From a checkpoint of a small transformer trained on Wikipedia.
Size: 9 layers, width 448, 7 heads of 64, vocabulary 26714, 46.6M parameters.
Training: a variant of SOAP for these matrices, 1037M tokens.
Each number is 200 + 40 x the weight over its row's rms, rounded and kept within 0 to 999. Layers, rows and columns count from 0. The size before them is the row's rms in percent of the matrix's.

# layer 4 MLP up, 1792x448, rms 0.0335, rows 1566-1576, columns 384-447
104,226,202,221,195,272,168,197,164,200,196,266,196,221,146,248,215,226,257,223,113,214,224,203,185,213,205,155,198,220,258,212,217,269,175,237,186,173,198,155,174,217,189,196,143,231,94,267,227,224,194,208,263,179,197,171,186,158,233,200,209,209,180,228,242
106,175,202,172,180,238,261,213,176,201,221,187,178,214,219,231,214,219,161,172,274,185,255,258,140,128,196,166,229,195,183,184,202,173,198,198,239,188,132,214,221,178,218,138,198,238,148,213,205,224,206,254,234,228,113,207,190,267,156,209,209,154,224,217,163
100,175,219,215,253,208,232,176,273,246,164,185,175,174,153,94,184,221,224,163,130,190,201,148,163,212,163,216,168,211,176,207,195,219,142,236,211,155,236,193,239,141,225,227,188,215,253,247,224,236,183,220,242,194,249,161,173,197,197,234,253,110,235,135,275
113,226,187,177,252,224,148,191,212,247,239,167,197,202,193,248,205,122,245,167,170,252,207,206,202,271,133,236,190,231,203,234,168,209,236,205,235,259,239,214,200,242,221,147,214,189,155,244,246,201,189,241,156,271,180,175,156,189,163,177,177,223,228,280,196
092,254,174,186,159,220,194,175,159,139,215,223,167,175,216,139,191,254,152,202,164,166,192,258,220,188,217,141,236,246,255,203,168,204,185,175,155,171,275,220,193,172,201,173,172,182,245,239,218,237,209,236,219,153,213,251,176,120,191,234,243,180,268,143,228
099,242,259,212,245,211,183,241,124,143,213,234,219,221,170,234,232,232,183,151,211,214,226,197,189,184,255,172,204,222,203,203,205,171,166,260,205,253,185,211,185,255,144,231,136,142,265,237,150,244,229,231,222,201,201,263,194,238,199,183,196,165,198,217,195
105,210,221,267,199,194,165,190,258,215,242,299,137,220,196,198,234,213,200,212,185,263,342,196,201,184,231,183,172,193,189,256,217,137,166,178,220,165,198,139,203,199,162,196,246,214,158,167,176,230,132,180,182,262,208,291,143,216,192,183,117,220,172,246,216
098,246,238,170,226,227,180,113,174,219,145,184,275,226,222,156,187,213,246,136,280,220,250,217,195,262,200,237,211,228,159,184,165,205,169,170,214,227,215,219,220,286,163,254,178,217,118,238,167,174,255,233,232,247,186,210,114,203,186,221,157,234,249,224,140
105,168,215,223,150,210,161,219,160,202,192,186,193,190,238,204,193,208,226,214,329,268,195,171,242,198,192,159,255,308,248,89,205,233,206,265,161,211,136,197,167,247,147,237,254,217,257,198,209,129,264,139,216,210,174,151,186,273,191,192,160,120,167,181,215
095,182,236,192,201,167,200,171,151,220,183,293,211,132,156,142,223,180,235,201,175,160,204,298,239,219,201,170,194,180,135,242,259,218,222,202,171,275,199,199,182,187,184,192,131,261,260,181,193,121,143,231,250,164,151,267,201,136,103,178,187,241,239,216,125
095,177,169,157,285,154,248,186,170,143,144,219,158,218,140,170,234,154,185,171,201,214,148,203,238,201,250,154,174,194,177,162,203,210,160,171,162,224,242,228,236,155,247,228,251,228,229,182,172,246,224,271,101,143,160,219,223,145,171,165,195,245,253,154,113
# layer 4 MLP down (transposed), 1792x448, rms 0.0335, rows 1566-1576, columns 384-447
104,203,196,139,177,155,259,204,240,210,170,184,239,259,196,191,208,152,176,217,228,160,245,206,181,227,194,141,227,176,171,143,208,142,196,181,245,194,173,164,172,169,269,233,199,177,302,189,188,157,214,181,164,172,213,150,249,242,198,208,137,217,285,173,153
101,138,238,193,220,163,145,237,245,209,139,217,246,157,194,148,152,201,252,229,92,222,184,198,257,298,210,153,206,221,228,244,138,234,278,160,180,217,229,107,196,230,212,214,187,131,247,193,248,193,187,180,155,200,259,189,218,154,212,192,236,177,197,176,233
101,234,219,199,168,167,140,203,167,199,204,243,209,241,255,258,238,133,172,272,256,180,228,261,239,135,245,216,200,225,222,210,210,179,292,181,203,248,185,163,151,225,211,171,174,189,113,172,175,163,237,207,123,192,160,240,241,191,182,189,161,275,180,235,170
110,151,234,164,181,217,235,169,152,194,191,270,176,187,210,211,179,205,274,183,154,170,166,205,197,192,279,165,230,164,174,140,204,205,220,192,177,159,125,212,205,194,239,184,210,308,229,173,145,262,206,174,270,138,201,177,200,163,272,195,155,191,174,174,202
090,218,220,246,221,190,218,215,175,261,209,215,246,194,202,270,196,168,221,174,190,216,218,179,118,190,235,264,196,211,170,222,210,195,232,283,247,214,182,135,201,223,186,237,208,215,124,163,203,163,222,92,257,247,235,131,253,279,171,117,202,206,157,248,196
096,215,91,169,210,177,263,115,235,322,180,183,228,176,260,168,210,189,257,239,149,116,160,180,168,214,185,186,169,218,154,220,219,207,214,211,159,162,169,171,254,126,287,166,226,253,139,200,216,140,195,226,200,169,172,154,202,154,225,260,176,228,226,240,134
109,229,235,153,185,230,194,215,204,204,163,93,241,158,184,137,219,228,155,251,220,123,154,226,167,201,190,197,169,203,226,197,175,250,235,200,185,187,203,236,179,141,178,196,195,191,228,287,243,197,208,233,202,173,247,123,244,195,184,224,290,178,256,151,158
100,149,206,259,203,157,191,326,200,196,189,226,148,243,229,242,202,156,170,195,127,227,180,237,182,143,194,190,223,244,266,244,277,199,196,244,166,180,225,197,176,130,199,162,170,204,267,196,202,168,113,154,224,177,181,184,249,244,199,166,284,247,146,190,243
099,227,161,152,282,227,250,182,226,194,202,138,242,254,177,196,209,224,227,193,160,167,230,192,151,273,165,263,121,151,150,268,134,121,165,152,218,176,210,175,318,187,211,145,230,189,129,205,180,217,150,257,210,213,210,242,236,176,232,229,267,207,204,195,192
094,208,185,203,189,206,193,212,217,206,227,146,211,326,208,284,189,182,167,188,227,227,209,160,175,159,214,179,200,222,218,117,123,173,199,215,183,188,192,167,248,197,216,237,246,150,227,261,210,236,245,183,192,223,246,160,246,243,263,207,193,171,198,266,290
089,218,215,186,117,212,175,192,240,225,235,180,238,219,224,192,160,187,239,192,197,146,222,215,239,155,172,240,257,157,205,240,171,206,185,211,224,197,225,151,174,265,163,193,193,161,233,221,286,130,227,159,291,263,249,208,176,218,187,205,232,209,167,205,275